From a checkpoint of a small transformer trained on Wikipedia: learned residual scales.
Each number is 128 + 24 x the weight over its row's rms, rounded and kept within 0 to 255. Layers, rows and columns count from 0. Numbers have three digits each. The size before them is the row's rms in percent of the matrix's.

# q: layer 5 attention query, 448x448, rms 0.0575, rows 274-319, columns 64-127
# k: layer 5 attention key, 448x448, rms 0.0581, rows 274-319, columns 64-127
# v: layer 5 attention value, 448x448, rms 0.0586, rows 256-309, columns 64-127
# o: layer 5 attention output (transposed), 448x448, rms 0.056, rows 256-309, columns 64-127
q274 106:167117135120122133114111120114134140122156135164155141130120097112134155148141120108108150160114094145141097125111103105108164150121137106121173119100098139162144121134102117135152132163139126
k274 101:119140117110149133141110142103147147107150130135168153152095111147139196156131115133129109164126133157172113118125108091108135115114130127136161124125107144141115117142106129112157136175117139
q275 102:150136123124118115114136103124136056145103134109119139146113162132128102113108122155048136123116166133096148125183108131100132098146122152111117093173156101159100147134135197135142088135095162
k275 096:135131123151150103135137135071131082101104158101128160127140165132137122116106127159087155153113114129127131101118129169105167095119114125127170128168102116169103129112126164122137152152117129
q276 103:135132125085152161114168152137127180071131124123113058113116104129141141095097131133149118130136102144100095155118134156119133164123095125148145121162122115117129121144135127194160091074131117
k276 100:133101123089164156143170140136114147082100121103076094144140125125167165092116146115144123124116123136130128155091181143122142151117103144133137130197148121143141089140134130170130066098193159
q277 102:168133108156118147163100143147137126122135127131120108167106151098087126132151117131133139059123115144072098117158145114086157130163126143136120116086148135089159111156151113162121067127145107
k277 097:160117081128096076163096105149160130140162117128116155125117109116128130119134120130141158089136119144111131143146129111075147107158101131108132120127130163119129125153159133127151094121184118
q278 099:114159158121128113150103120160142128106158108085114102124162154118135122142148130136119099147133099105110138125126113125170113124121094105126118151124112128100102123109128126131109113109113117
k278 098:120104172132130119129115102169109146125104125078128070113127159123112149152145170161122106136142099114082147112133115124155137113120109104146120127135134137119103131115127137142055092111138087
q279 100:129105095116143152152147104112116150148168156104114125103132099151163166132119135180138125109177112115143121097108118145145128085120109128153108141142139137173132121128124116178134109081119191
k279 095:115140123109160138129160137135107144133145137101099077114105104157123140144125127174124096096167128133124132104079116106126138085101110133142074123131134136157104135160104084140154123096127165
q280 101:117133106130132161142118128109141143107138141091137146165119141109126140135158122147129129090118103133121135120117133154104095140082098147135150148110117133137114157153119127136163136104127129
k280 095:113121131130140176164125132108136126124131177118121140179143120133107142134155133152120106116129096134129106137135134174115108120100132114132148154135125136128102158122127139112135149115091160
q281 106:107115118119137109108131154151127146054178138108141103162115096110168185112077135104152134131137132154122128169149142116135127151159143153127125132124172141101105179114151096131120130130100138
k281 094:112098114154149119137116168122131141059178125105119099157140126105141170128093118125159134126124113144102087157169162138113152172138134202133137155128149156109134149131137105105128146127121146
q282 097:151088157121129094100101103127131118087105114147143143138157097120140122121123135099177151082151143138165136122109126138115112130105159097131182097113140095166140105099176130151142151129124150
k282 091:135096160117129146142120156130143117098083094152114118119180118119096126138137142117148126081151147158130113138131125143159130158122168099099151092100148127164151110097155089128150140143154107
q283 103:130111129151119140156137124155109141140087144113129158125124144087157149123133098154103137135129136080106114151167075159119167112122105088113146127133139156143192131120104117121096125113147123
k283 097:128097167147125140132119134148104139147088150096149131117135167125155114132093107119107118129100154090123132118133056115114169155118104134157134117133132131141159123114120084144077134163125118
q284 102:094123114170126132150139136134128122105143117093126168146125143113129125105135113146153167178177115113156118118096131080146132110142140123109152139114122103125101121130152118149113144171185115
k284 099:126100137173155148151127114098137146110149065122122153159131168107089089120136114115163137133173142113114113131113144132143112117161134143115169127107133087166085150144112119120132144182177105
q285 099:150143104124145117120128081109144110165116126114082149144121138098137125152159145136147172137115131082096122137105140119138115108141146091163086172149128100091154168147100101114098120096172134
k285 095:132159136152097117088126103099141124172126144133072105143119132125115083123138140097150189169149146127122146134112122124161110121127102084157099130161136103097132170123098122104102101119164116
q286 103:124141156108174121096126098165168131079176148168144128124133120121128135106153198113158129128091075171111157134164097136112130150090132133125110173162125114192174167101148113084115124109112146
k286 098:114134131116171132090126109152174144148155115178145151125110131122145121097124144113130094125142096126131146119159113128147134135109116117095092159123143114139155139155106132121108137144145159
q287 106:166174081142142116121129149118117120073084116078110161188141118110107128120144098107119134117114124118156127148136161109147116148095130133086082134089076136112124090156121149142116129094137104
k287 102:161125096111170096122117159088086095084134128104096167160112134126128108105140117095105127134109148124137124119166162118107128127077105122101107122133081131123085104166130151116155174118152118
q288 104:131130149103139123133144148143108138134100143106127115199150154093098143093115184115111119089116129134116111129149121163122128165140138085179153134080126108083122150133096132125121164125126132
k288 102:133126179163136092122146175151115139130120132150146125165138189101103150097112162116120139104083114129136069157147138187110107164106136074170137127120091114084112157116151131107144165126114135
q289 100:156116153122139139113116078116105146135108166150131083115158113113191124135108127143146148138149134104128137131126123156081155130099112113100076155155111120126166115127107145125094138107168109
k289 101:175103151108149160103129103127126158174093143150128093130138148155192116127154118120105142132162141101151130148155137156089128139095125115126079155096137079084169126122120142171136119116180106
q290 100:141131114138175131114081164133169169117106125106108124098111150143158119141127175111139108114099113154154150124134135127139115137124134127147124172099134166117118137137110130107139143156116087
k290 100:139176099116153107091102157117185129126118146112107136116091135126143134137152192136147104128136128136163098130106149108121096152110083114133118146104145175122122109167113104112116150143120094
q291 095:115138123125124124145171175125140100145102121133083101104100126139138094148142127130130157145097151133166150127098129125153107144098142109124141087104147096157139134158139086154145095127165096
k291 096:100127133139119123129142112117133135121096095131115101098096131077134108152152118119103196122128121117142118098091080122140157162126120116121164096085166128124155158174122121140144110091127102
q292 104:123115134129168149109148114107063151120139114154109092118138091141141137111144159124137128136130158153088132138115119128129130146124174117106134085102119118094098113196126136135167091109087100
k292 092:117106143114170164101148140112083121108119111132107093141125140137152151124114130115110155103171151147090144109089113100104153137101178142129139111118170113072125119167137163184159120146095123
q293 101:147133158111149124142090117129157125134123153127132108124107144141110120090160108109124125101122109120137118106100162138118139179126108110123141130182123125087142133127115128098144107107143094
k293 096:131128161133151139122085141102105136134074167169106096143102169158095103114173146130090065102121112130118125107100157147139121176110145120152109143166135130106133131139123114113127099116140132
q294 100:168158091114138137163116117129094145152086129153136164132140144174112143136159138152161111202108162096192165097158139160144137143130119127159135118136117127140160137114118124127175124112152132
k294 096:135115128085133119136166145127097170167114124151105159131107093127120131116132112172166110183117162071148171110136094102130140127127134122122116133134104125131138158123143087109148146134142118
q295 098:176177153137118148130133147161119139104092142122087131141136144123158107121152145137135121105129155144120128113170076119159126133162111146109109191159153106130119120143142099097160141141138066
k295 098:167170148121090161138110145141117138121118149136115131120117126103139105134108110145148156125142159113152102111187093125150126140142108130126097183167112133147087118165137114090137122152137071
q296 106:128076159118121116110125132142117135133095132112119138092151116122129129139125145150156118116140129101152133129130098174173111112124121151075135166109115167121141142103118112124136106132094119
k296 101:124075138129129120123130103174138125132126110134126132107164118129140116163123153128134129111162141132134145104157132163168135110133119148103149123093161173124111133120069171148132139126094134
q297 103:183132190107102099082148105126130138122087142106098089125108127127147155068096117165149096132139155089180126129133174124073104090135103117122131094130143136110129149178115134077137152127094138
k297 098:165138164076095125101151131139154127150110126095086118161126148098134116097112101130151059149167140070157110105124154122124086080130137140127114096129140129099162101165139152108179141169087151
q298 099:182137174135093148092105138109147117108166129108087101156105160150169124132105158135134098098144123081095130134122128107210145137159132129142135146126131103139146126110161157136117105119138139
k298 101:174139171080121151116103127131167112118171156116125097134132154135153135113101146137118147131157134098132148139113142136176127112132173126152145145141128124143145119101093179157146120144136107
q299 097:130150120134132157145162137119104145128147099098148138159145136152121139136081132139147100074146112132127126129138115122126114164126106137149119140092111155178124121157104093102166107112114137
k299 096:115119114101096167094143135134121099119180098125118122171106128138127109134106103136121088115155107125133143125159123133138134152140119142125147165101118148138126140141105106112172096073144156
q300 101:138139142139128152131109118156164127142140128121127172138097126105141057126146141146110107112093124150093132137119110080118152124155115131159153100137108152116132142159175134110106120160084120
k300 098:144135136139114149102065164152154093154155144127116152125110118122108076110177100169076088099106146157090136160108116063117166110151126163198142077140118132132138151111175158119141108158084088
q301 098:135083132139119121090100159145115097144117110102121136138147163122168109113138139110128165105102115112132163184132113193153121181100154113161142123153196110144080159098147117136109148104167134
k301 092:117107156121132127065108113136142069135102122099150152137147132102126117119109115147158159145120150135139136141138134136152149176103127100149125126160125105131098154109142106146115119107138133
q302 106:171124129109118133156104126130168142159127205138110108146091087110142116146147141061122111108107119133157127128121113167138156120067151109115148129113129086123124149135129140086102144121135137
k302 099:147094142125093141120131133165157124161114181099120156150082122123142126152142131085108115156133148138121134123129115159125130113098127104142141136168154084121140142120162124110111113109161163
q303 099:122158104147130131161134114083137107130104129112084145087148150137156156128144117123137092126140123162089089122112094142106104116125154136093092097130122103088134108114088102138129157134091149
k303 095:172148120166119157167147111101105095139078121133124106105123157127142152127143106110122108153152113155096108149147097123128114139135164110120105104108133084095141109139092116149130162155119113
q304 099:119093075135133153107159162107103087160113148130123145119139172141150160107101134116135100132081148125131132123133145142153128153130102139159165139156136130171170139122129145162125140145105147
k304 095:115076131132156111121164153111124088152122145138125100111133153151141148131136133106115141159100149156137136129129127130135129176111081173182155135125157131128152156124156120130127143141082144
q305 098:152118131143133092109087148131127126146148112149143150101116113159136105093130111118139112148147149140116123105149090169108106157094081086147133141183085088167148169147128142156151128152098143
k305 096:122106131143141116137090186136124118150117120146123144116112133101145084077150118115130133137139170132137131120146114177138123155080119089126100143138121112136125131095144110109111133157090167
q306 096:145106161140138126164121163096127142117106144152108144141109142159116094161119159102137110102170124162149113113130062104132154081111122162114125114121131153105100114157108111111146176134130109
k306 099:142126140114141104137116135084131154129127153143101154123131145143161067110115159101151107114151134171144112136161092149152105108130107143107123111114169153105132102149128126116138131139157113
q307 101:144197173119187126106111079128114147137118091134117191114136137128109092126142107123154160179155139138118118162137104115142114119130150095160161123145102099074126176150132146124090152116129123
k307 096:143189200088151144085112101135135122141149143129139176123142184117106086120114107081139139156116108155070143142112096126096151118117141120164169105133134103118145171155120103127162167118113111
q308 099:127137118155139124121121138160117115103108111104098161122127170112151120123092147121159132171120125146075132158121114066136196111167140137118120103138124158089133140167186183073124154142140115
k308 100:139137146146132154116099160144144117102100123136099169096108167139132105106132105120146142160106120126098157138134133075128159121129127159139121095115104144109136164151169148081090165108137107
q309 097:149075134091090144093123114122113099113108118148141088159132104121118140137163155139144095121121123119140151114115111128125161119151068088137143133141104087105130125147153174161163130114126131
k309 095:148068147096139133128180133114156120128184097165147126148141127112116158113148148157149091119144142146145165140142110139112108118109105104156113124154134083134140147125122149121173149105143101
q310 100:151133143185113110128108131102134095143119126121129143140152120125134150096113143091086132152138134085128109120140145160164119125153140100147082098143170160149142136147101158164090150131136133
k310 093:172166146177102111111094158109140109138085130102129127144114110139146137079188179114067130137118147092104111108131124148156130132094109084156054130152162163144116114102100135150113138129150127
q311 103:137115111107093130151165141116125170158160126097097137153117136134149129122118142139106105176089158115130138146124151154077107108126166145129130126150148166107098112150108067129137170144116108
k311 102:157134117106097138182148112116156158159137113117122148149090113138144111107125131127104123141136146112092154135122139188094102117124152126126130125136144117137119159150106104131161144167115119
q312 101:147113131112108128126135176149123081120142117119143167085121154099128130155112126145126122119121125090121078137133140128115106108139104151122119152118083129113136124118154138095131140164104126
k312 098:107100116087106148124109187139132108119123105105143139093106137117122131122129124138105141113136120063112090115142123135112083131138085111103124111087119159133118112099149153113125114116116132
q313 108:114124126135142147097143140118118139119121127105168135146152096130117161112104131131153111120170109126134104119142161136121085142133139143115152184185111130093110163097108112152112179131145107
k313 101:093076139122166148134160165141088144131168092109152134144134123124120138118113145136148118118137151125144104117111151144116095151138129185115088145163099126067135149114115101154132154124126128
q314 099:100109150116147079149133122133147145097130092077161159124105185096128115132129132106146086103132091151116151098153119104090115156106137135125142110120153095135144099110118136087144120125123114
k314 095:106135170092146110122148139142166115108147115112167137148116174069126122121141120110155078097130095128099128085134123121077113171119123135130139124127174132130170117110113110107138150140109127
q315 099:184089155126109123134085095136155093118143128110117139117090171151167155118131067144132155105153132154117097155134184155122102117097109156129151156101183157160099131124131104102126090128131148
k315 096:137120145103109124123100135126166103105151104110138174122086173126149139130140106151149140113156098175111135137123156133117108111076104151169136168118142174161112119138161162152139079133121147
q316 105:116126161171126169150139154117176152152137156157111115155086114167079163101114144137140076156144126111178082138119107124146102093120114167150123148080137113145136135127129139156153094120155134
k316 101:102168166181116153182155121137142127125131169113112112120114111152108117098091143125139096149133120113149147145139133082139102124115104154145116137153128084127149121125097140147119126116115136
q317 106:143130145179094135132106140132088095172102103111116119139123133165135120163093151096118128092105150090123116124132127117150127121107136147118133131109109112131113139122100147149168160106169121
k317 094:145103161166115139099113137124108109156108101129076082112114076120143156180071140101101108107092157082123100127117133097163135122122143137108171123116119115125097136145133131122160177119136128
q318 101:119164114102132127092114168143095121116135147114110114124172119138113084088121128117104103154109081150125112110086148172071141121145149121158144132153107149137086125134093175105141127143142139
k318 101:122125114127158128120135142146116146130111178101129127141161151142122088087115125120126128156092107125140098135134174122069141145163147131144141102153106159151132125085104146108196128151118153
q319 105:126154088126087115082137143109090089100113146093140160169151167093087155130154125101127144135086099075124133152133150115111148142143169113091135157121135093118120135170120132163095100097161129
k319 098:112140110134127106078133143118122086058135121120094199153141121087107158127125121129064133132105092099146144124147129101131137117146134105095143117129149119108091137118120169167106087113159140
v256 098:108121122087113089141125145145141182112130173124125170156148109118151107164125139096146141149099105112161118162149116109082056186104093159139101117065122122135141130178164125133130148130171152
o256 104:125163135149134136137126085180104094103105105119179086113164161170128122116136113129125168122124110117088122110097092122137171119154124072148122143119154167143086148128120126102118129116134087
v257 097:134135158092138088125152096104107186086194123169129074181176124084131132081114116121150115100144161150159140105149102123136137151140125133113107102136098115112111165157116140097160145125123138
o257 104:121114158163135132111104195099149071189123120114151138119116132162142147185125127123120160124144118123059181132126094131129147103122163134128152128118130123152109136162145110152072147132133154
v258 099:135106159109121148094186150129097104158170124103078124122101096104105142120112128103124148138162140147137151087097125121136116128129094067150134097113096128168135128097119145144128130081139158
o258 108:151134126142164136089117115104124123123141134175115083161164112121127080135152086147106125130172114125148144167117110139092142116102126178131110147153144112125111195131171166119161134147142113
v259 098:160088129175136134133110092084134152124109087116129116101127138126111145109152109131121168124107100177097098083110121129131121118127134138141124145122127119141143096117114094160165118121113133
o259 102:113182161127124154131142125130081111162149141127119116156133105102140110127087147103151157109147152105147118114108140124170143085192141143116134123135097169154092094148140135119109103146133137
v260 098:151106153070122152117109152133141136127135097127171114098121137128128124103143131146129096104166123132104071131170163104111145129139130110107112139129136134187116163133149100124090164130169107
o260 104:082137116134111104136141124100124108134147170085134159155142150145100109167098115139162145103098146154097110111129120133076117135167130132154151152127111142087120100111143197158126128084092157
v261 097:110149123155106131119114159138156129122079156110059162115193135154119114128136089103181136087130145158106140130163153136142090132146147127125156127109157140137116145134112070142134131129119121
o261 105:140117125096184082110146148119119112153152128116163108144090142133124134133062126122108081131126092093154118163107088114096124109131123146089121139098122120124150097113115154141129119155126135
v262 102:140113095147145148084136168137154174114110124073156093138143140176121144134140177157149094143116150153153085143125124097100133089098126134137121166142143126147108099115145127136140112099156139
o262 106:113120113095125104139129146127097162178110084180154147122118106121106136131151147135113107084118146128145157065131145103119120118104108127111148118152138080091114076154146145100149149119121130
v263 099:083124172094126113121134082122128135100127130154124139166142159141121180133139128124134153098133145151130127125116113125087121114134111149089163116114138072120132151160143135091140092124112133
o263 103:152136125156130110153139150151115135100124131119132128138141139153141113121118135183108119125134132147097104101146152083109140145131141112098080136143130142089116137158158094128172127138126096
v264 105:160099143131141145107136134167097115118118132160113125120144123129109101136161104108093165129144106135117125112156156122141133184136138119106172136143122081100171184159133159184097169122120118
o264 112:124168111155146091106151114115102141149127169109164166094172120118178139134143174128134115156126169140158123165129132134111080109101110160130080129100090107154120127142159100087111137148167155
v265 096:159129151143115118129136132103210157177139142134126173100133083145126147152175095172122148141158209092129128141150158118127101113133155161163086103114141090128156106138137126133113141105125133
o265 101:132136142157174111100143150151103134121111131102187152150087158122138144134152150122145100116111120172152112133092081108151142138113148110110121142151100106114101115101098100104154161135098143
v266 099:086140155122113129088194138136151134071147117096118117143122111151121201158097152154139134129143149141093140146197099175149117095143110124136168079116125115159165152099111143110114108102117128
o266 098:149170056157129090105112148095095140146128125170156112135182136101101089166149092174132172128095092128110099087126106085133134154121138103112127157104136088118176128182149117153143134146119147
v267 099:125133132136114114113143119124139144126138136105152124085129137149145151107165151161095137149150128139145141113138193113147146134106150122126157112123090128088118143128119107089112143122178113
o267 106:110105127137106122147126136154103104112110097132120144102149136097117114119204160072179112129127103123108173140102144088158117159124093140191135128128106129162138125149109187182119108129146117
v268 096:152157131149133145132130120118125113145123150151092146142112104104093099129133157142141159119147127073124150123075150155106084132106090103097117097106085077127143149116135137173118135127107114
o268 101:121095088122134152094115178114131135117119115136149133106148130158092177137130118166148083129122124141098095133127129117127131130132153107150160153135140126168103099134166131101121125110156165
v269 097:118107082104199100148122152105114156107150123127117119131151108126127154158113095140111144173154153143132130144127116190091133156136126097158164116136117056117161127103141099164160156157071127
o269 102:128137129112142155141120121130133108154114100122141110148143199129158126133124105063128170116122107117148111136104123128130112135177118123147148145171172132140101164114154094093148130114127144
v270 095:171116128128118082166166144093094100139095126167121123146195100117099178122119134138108124144157136144114127132129135145154147122141119102135129155118134107110109150087143108105109143145114111
o270 109:107113104088125157109172115136093147117166136147085128125131143139113126126098175127171162174136125135172146156105101094130135090142120178144144084120122123151123130122135139116156135153105099
v271 098:122138139121124136124153102120136130130171111137128097080152156155143092089116098175144136110170158123108141157139144170137143134163124146165117099114084155098141092102107116112103080109122146
o271 105:147122163144101204144145120182134153173073155113122136126113126143149141123125159115129093149156095143160113070106120101137150113142152132096084160160128151099117128116115180148129138133107128
v272 095:139132105104152143177147125138146122107162130125101094106175121128089119096122135114149133124123143128102121106124116112129153098086112104148141073131086088145129127116142159099132166143142122
o272 102:163124130125144076144120113158118146122115115146142127164124129117127156110157138101128067118154124113134143143117113167103116126134150159123124140086161174120172146150126141133112075124135152
v273 106:115116142131134091106119094121121096151113101119124141111128095128096109115093129110080115142113111118129110130127173146167142137134129124130088140139141141121123093118127085072123104177096125
o273 110:104134150150119119127144152146146119120113108122109176091108185098140133131179089131117148136154136139136191191164136131150093132141134079106138143082169097132140148111196104148146123081137134
v274 105:139114124152163089134147142123100132093137139147148118156122082085136117102108122170113176121130141125141134128099147119116152138120110097158123138120129125093138136097152133124145126125188134
o274 110:135164129095095149144141108125157124117131165140149124124155135142120121134201165170096096116155123133113146114157133168122106107089119115067141097136084172171137122131151135103126126127102114
v275 099:122123142132141120105090136109132122110123128161090134120112113133130092120138130133142128077098140148183095126166160138163093119210133100143150158152141118156139106116110147137124124115173101
o275 106:120131184097116157152108135114138142127128101137113146091124128164138075080137093115123135159153156097126107171108135149141138113139132114108141119129130155105106135125124159161090134163124115
v276 097:101123149149152152108136123120132133130075108094120133109123127169154145150151113114129104135096129152104156113145150082147115176137156116117135156095087127125141167100123156194125154126108163
o276 108:111165111157132080122160123118123121100127096134121120130075127134120083135122136088124113168115118101156130122131104104151133090110118114144148130104167148136099072186116118076119117149166102
v277 099:106163137106151140158114195125184108124131146111116116104168099169162142195125132081102137159135123185098151105173149111124116120120104121112132105107124104140123148139135103124117170145164140
o277 103:172093119165110164129122098132131094143114128136106100126137151099165118122118129152102104148087126136155102130088153159150122119087142118097145112090116155115113135124109139145151149119098099
v278 092:134154142130144083117120082130130145124164102117079088124160085157141131167190087124130072106120106136122135121157125182109146113104142113122109094143146126094111154107106110112152155128152147
o278 114:143141103153186161101148159151125126115095134170186094135142115133146141125158151118109105138127130148078135130135140096164104175092103159136145150121129119163141133082158136145129137161120142
v279 102:161104130127077158137115151104122132166132104136086098126135159117131105141146123108123147122118104116140146116105132115120138106125149114121115101146102087096120149133127134098143130114113136
o279 109:158096123090131164109132102115165127108143096129124118132108101125147161132099118157127137135140116128168129189166114162110137095160128091151150103125153142107121104128139137138137145126160155
v280 103:092125108160141140120116075161168158106118138165130135162180126120141102088119113088150141117104158156119076129124112105107127143107114107132155149154110107163147169151119099123150124125085139
o280 111:175111161109140119091091131133132109148160128149144134165121123098147107130145141138132137151122114146171130134157159166166113157129142127126122130190137184150124133076125121125167147117149133
v281 104:148113130157148119134145141127121128136106158160161119116136138120118147153116162128086124131131112158122146109162151149112115125139131088127063133107139123131158110142186164109149135106112116
o281 113:117141130125116104099104148133126105104104149074116164126098133107115092138134114154160138108171148161156131122113099145113163174141133117105144139139092120128128137170153103129174139167168137
v282 101:133144141131187143144135170129112162083138135114162146103131148103121152162104106132102110120145092130090101126117145141112137130177137136100090119093139085154155151106113089141118122102153125
o282 106:135135095105075132123138109147122139104164144137089144133143136130115140141182116143090165150140130091152155148144064056106140136103094084135102137100087111143120130128158106145084151135123126
v283 095:115116137134119174135128160084127134162184144130145147148141132130165155126116133138140127092148102156141101147151173166107181111154143110125129186133123090087105102129104144138186063123103100
o283 105:135144121114123112154112115119133134156151129146125146151138144150130150151145098106138131140121151130142128145134144162196166119138107116101149094167153127163102144137153108120163139103160090
v284 098:125134099136101135107099152153129136105130055140130106135125174127146118098143104110125083125111138089169144137146125121145095161093168148122073157115119147147084128149121121150134142084109120
o284 099:143121143138147088107139150119093133163121113137117109097101152148100164159132113101133146145117127137125131129166147080129081139111109113107177149107150107101112142139119116127122137140125151
v285 103:141102117102154070116115090191170130143154141099154133139152144149153130134144146137105130127114144116093148171121137106141135108129172142169110132140119142126132172136143119147145143132135093
o285 107:114140130125136141132182172095137103153125091140146179120103126136126118100159120114127125138115141097133140149127104126127116160138102090133153151101097111098106140102115147142114107157112162
v286 102:122155154114171160158095142113112107108152117142175118152109142139130108135101090158091128110155120106124102167114098136146074198130178117109150108111122158106096144168083161127101111111127095
o286 106:151117128179115080094119100152143141151081157103102088165181126202128137117132156096169114194127192163126106139144103125122121137116139127138136133144135122120153108119122135148136088120156152
v287 099:086111107144134119128136160138149153109115144110170119103118124082152128164110158121135125133127108126174120168101076112111125080112156108160152151139127125140132128152177114115098106156173110
o287 109:135163183094113160127110136137102171118109147133106150114158141176093091157117130115105098144129149096089125109148124166169133151167062110105101107142128199077090101109160137090154131142148108
v288 101:135163147114113156131165124129102147133125105115111147133122100136154100108110135065150097177153117072070073127151145132110162144137137169085195103103150132112124111128138152100145136121125100
o288 111:172129096136123131132110122115079142123125107152177124130126105077114136119157134116157128113147107141145163126132142118107096107079137134144146131117147133169158109121134087123110151135147118
v289 096:131120111125161133117129124112143153125144150097124178122147136143146128112094133147123195125164098102160102185092124156108153091137155138158085128101157103139138140112137142141128151134125103
o289 104:112137138116140107117087119146110109097110108157120111168154105105109143122128111070123113122142136141086140098133123165136166153161123137091124134131113148136101109122138121152122145149073142
v290 102:120130125108190128181121124107140152117148173126110136118098149093151138153105106134149140160105111120123101097203105106114083117116147137118105108127101124125142121154111112139129153092123178
o290 105:142065114121086154130145136143087136145136108174113121143141104132153152120138172132134128135099110100118124108168103153116148095109166102128122091144121136116090141122132157099148120112145160
v291 093:162125137141148109151109171114153154132075112087160090115130133131095155082164132142159107112191132137145143097123127151095147079147137087128142144120126115128111113160132197087106080102106143
o291 105:118118117137079146084134127102136169158117117120105142171138120119137116179104071127138146107101162117125156141123146120117124109156117144101106113104122135104129134140157076162149133152116180
v292 099:125120161135155125148128114128152091087070090154158146132158125102088141123189090108132148106135142131116095135126123156166108155137149125117109106091163100157114140101121104132131122094080116
o292 103:111165138151115114125102176150153131133130129124160167114135098112145131166090115132097175143140110112131175118105116111105121092098111103135087133123176103159180111125164159138105146131141156
v293 095:118089154097077152170087099116115104184115105156140132161128112136171112106126114159103145162121068108123143103107142126166109098138107116105120132159185104146125167176136150166132119100131109
o293 106:116133150102155170108116118125151109103128135119143125155171100151161159105161157083136104121144144168154089145173140120121150130132137090134109125125132138143124109099123110105109136187118098
v294 099:124114179109079139123115142117117153139158135145139177129104187134133171110126157098089173123120155128151165150099079139116158114125157112156162134138094136147127129164153096174113132151127126
o294 110:121171102099148094098116122068130117109147149144145130105138153119113123162159113146120160124122135138174133115134138148094130134109110128131136145091079125131143132146109094124144131120162129
v295 099:100171062139143134138144148095134140149133127119142152101137112112136133118134102114112066128135153130091175106096119158119119100148133121141111090144115147100126119132120104137106149130149068
o295 105:131110179108135156099093130153175104115141161085139126131153159129138139144112133132184133112106079133133129136099121099085146162113109136110094135083138134117144115147148159115137114152123131
v296 096:132121126139115155153129177142173103108128129112171147140168115119128159113129136136142148186150141125137138179072116123152181128144098123144135106142141172124129140137139144109118115146126132
o296 104:152152136180148121122122116162086109130095112125120100100136160104166143101142095126117133155127136150157105118158133154107123136112109112102106119118083125163132138131120139105151125044131141
v297 099:109139153122101122091155141143168132129187134118087092131105120107146095097120164123143155120145103087119146131127159116140099153138138144148166106130164129163139098154077167148153135072142101
o297 104:135184122144121143149126156110125153128103110117152134114132131131126131163143137146214137141089099129145145117095133163156147116138131158089157156115145127094120141117099130130090108170161147
v298 100:143129104148121128096117110104108164150125130103135119120126148117136100142139088123118110136108142110169146135105141132125143099116126137137135137132121154127160136219164096147085130164129126
o298 105:125117126127074084073104159117099164108108102131104114142133157092126124098091133125169085164134112103143170107130162104109125106159134110143144113113136073127083163203152106140145126119161115
v299 102:115138167107090129138148097132119166166095097084162129140109091144152124117150128104129105117118125124109163131130129130164111145126128133104104163115152188128126129110166108143066123109106124
o299 104:154152080132107155098116189107147132104101120146155077120110159091176126162115115128100098147106136141147134148108130096122130130164134112143157074175101068159119112137166208130192097109118144
v300 096:109108151118132156123101138077123084167162146144079128168133155127164122109171122128119134104100130128076117142152126104109104129130090097141096155108150132102102179125088105113137132160159107
o300 101:103121142162134120134098138110179148138110158113142145089160127116137120104111126135142124105118118137141131169094108135132104115158129138144140136128093159139099119059122155122153124123085142
v301 103:151162157113125126128144093141119140151147129094127105140112120141121085142145108142140150138109120144113104165130137104102121113110098100130103093119112188197160116144121126127063087196105125
o301 106:105161150121176143103135085139129158091133117154129101121136100128120122151125135120113131118133164131134134121099108146161149146151135119130137133142156083092116110107135131141118170119150086
v302 102:148134122126121098128115095166138141143121122108086120137137138140166118098117119130137138143114148107109137133140123119114089072094130147146141102133083126125103119135139126123129137125133154
o302 106:119144144126137124111127106098113103121144134160157121110118107096096133099108106138149141098141104099130147095146114145142143159149091153120100141096094095147101161149131171150136147124117145
v303 097:135135112172107139116153119143146087126155126117126133146114147127129122135127148075120187113131140096119127107124160105138163127122145156125121121157124153066123148150171135093132105165107101
o303 111:145090131109129116173140128135172148133121111124074132132160101169105152138133128158131134150143125103146115135102105150107121106165117120123119091126158112169106108158125124192159133146160142
v304 099:117086095129093103123113105151111128137143113140170119156126156098155107151133134176157170176130109088119081143112168115139138124142095111114140131145124153112113116151140120091142151115130120
o304 105:129118142168102121118166124176148120142065135150122150117167108134139146116113136098138152154126114197167146147117140146108130165128137083127107137153140124118168129128132129150117153076118148
v305 105:153144072106128128142153129143134158126082161121085121113111118132125140118126171149162133157136137129126091085144150122134124179104134136090139132116102095108115102142138159106143121098131130
o305 108:153117119154119137123123152139130175105124141120114129143079118122128099127115099166100139150148144107109151148097145096155134106137106109111148149112114154175122156125146117096076108142131164
v306 100:125126144100133141144095149116133110135095139164138159137138125129147117120138087153146109141145127115113127096183119156150151131130154125154135097140095108131158084150158136141097138152138135
o306 108:126110133168125105113117142146146100170116115112110118170114108126178107138110149104121099156095139109093142134098086080128145135106150096139106089090105139132108126161146154149125134134153131
v307 098:139119138133109163144176133142141175108137146072095100115114193073099114139124158070167087136096100089186098107149125124117121165099145121126086132150136107120137123095122169119116153139158147
o307 101:148144119103167167120085097137183141096113139096113123107150127148128124124131131142138121123148136139108117193096131125146099168176136126122100124111148125122092131125111090181100126129096143
v308 101:100146103118148137205147093186095154076113153106064152161115105139146119184129123111130182126106130152119140116126149142102151112125131099101067081151071113096163110150133121103123128166166108
o308 105:179115102147143135134150100114163106157116126157162094146161109157142139094122144115171087108148147137119131123124158135172172123117129144127165143147133134157137132108108173143142185131161113
v309 095:148121123126115105136098114146114142120108117143167114137097169105108136134133108127109122120135121125144116115117087143147089118102133147157079149100099087155115168101180128159079110188137144
o309 107:121077118143127140127139169129098118137160122102105121119109142126066117098103115105105115116113108115135135145147058137142151124153110130149151098109121108119141153149128157157109117129143171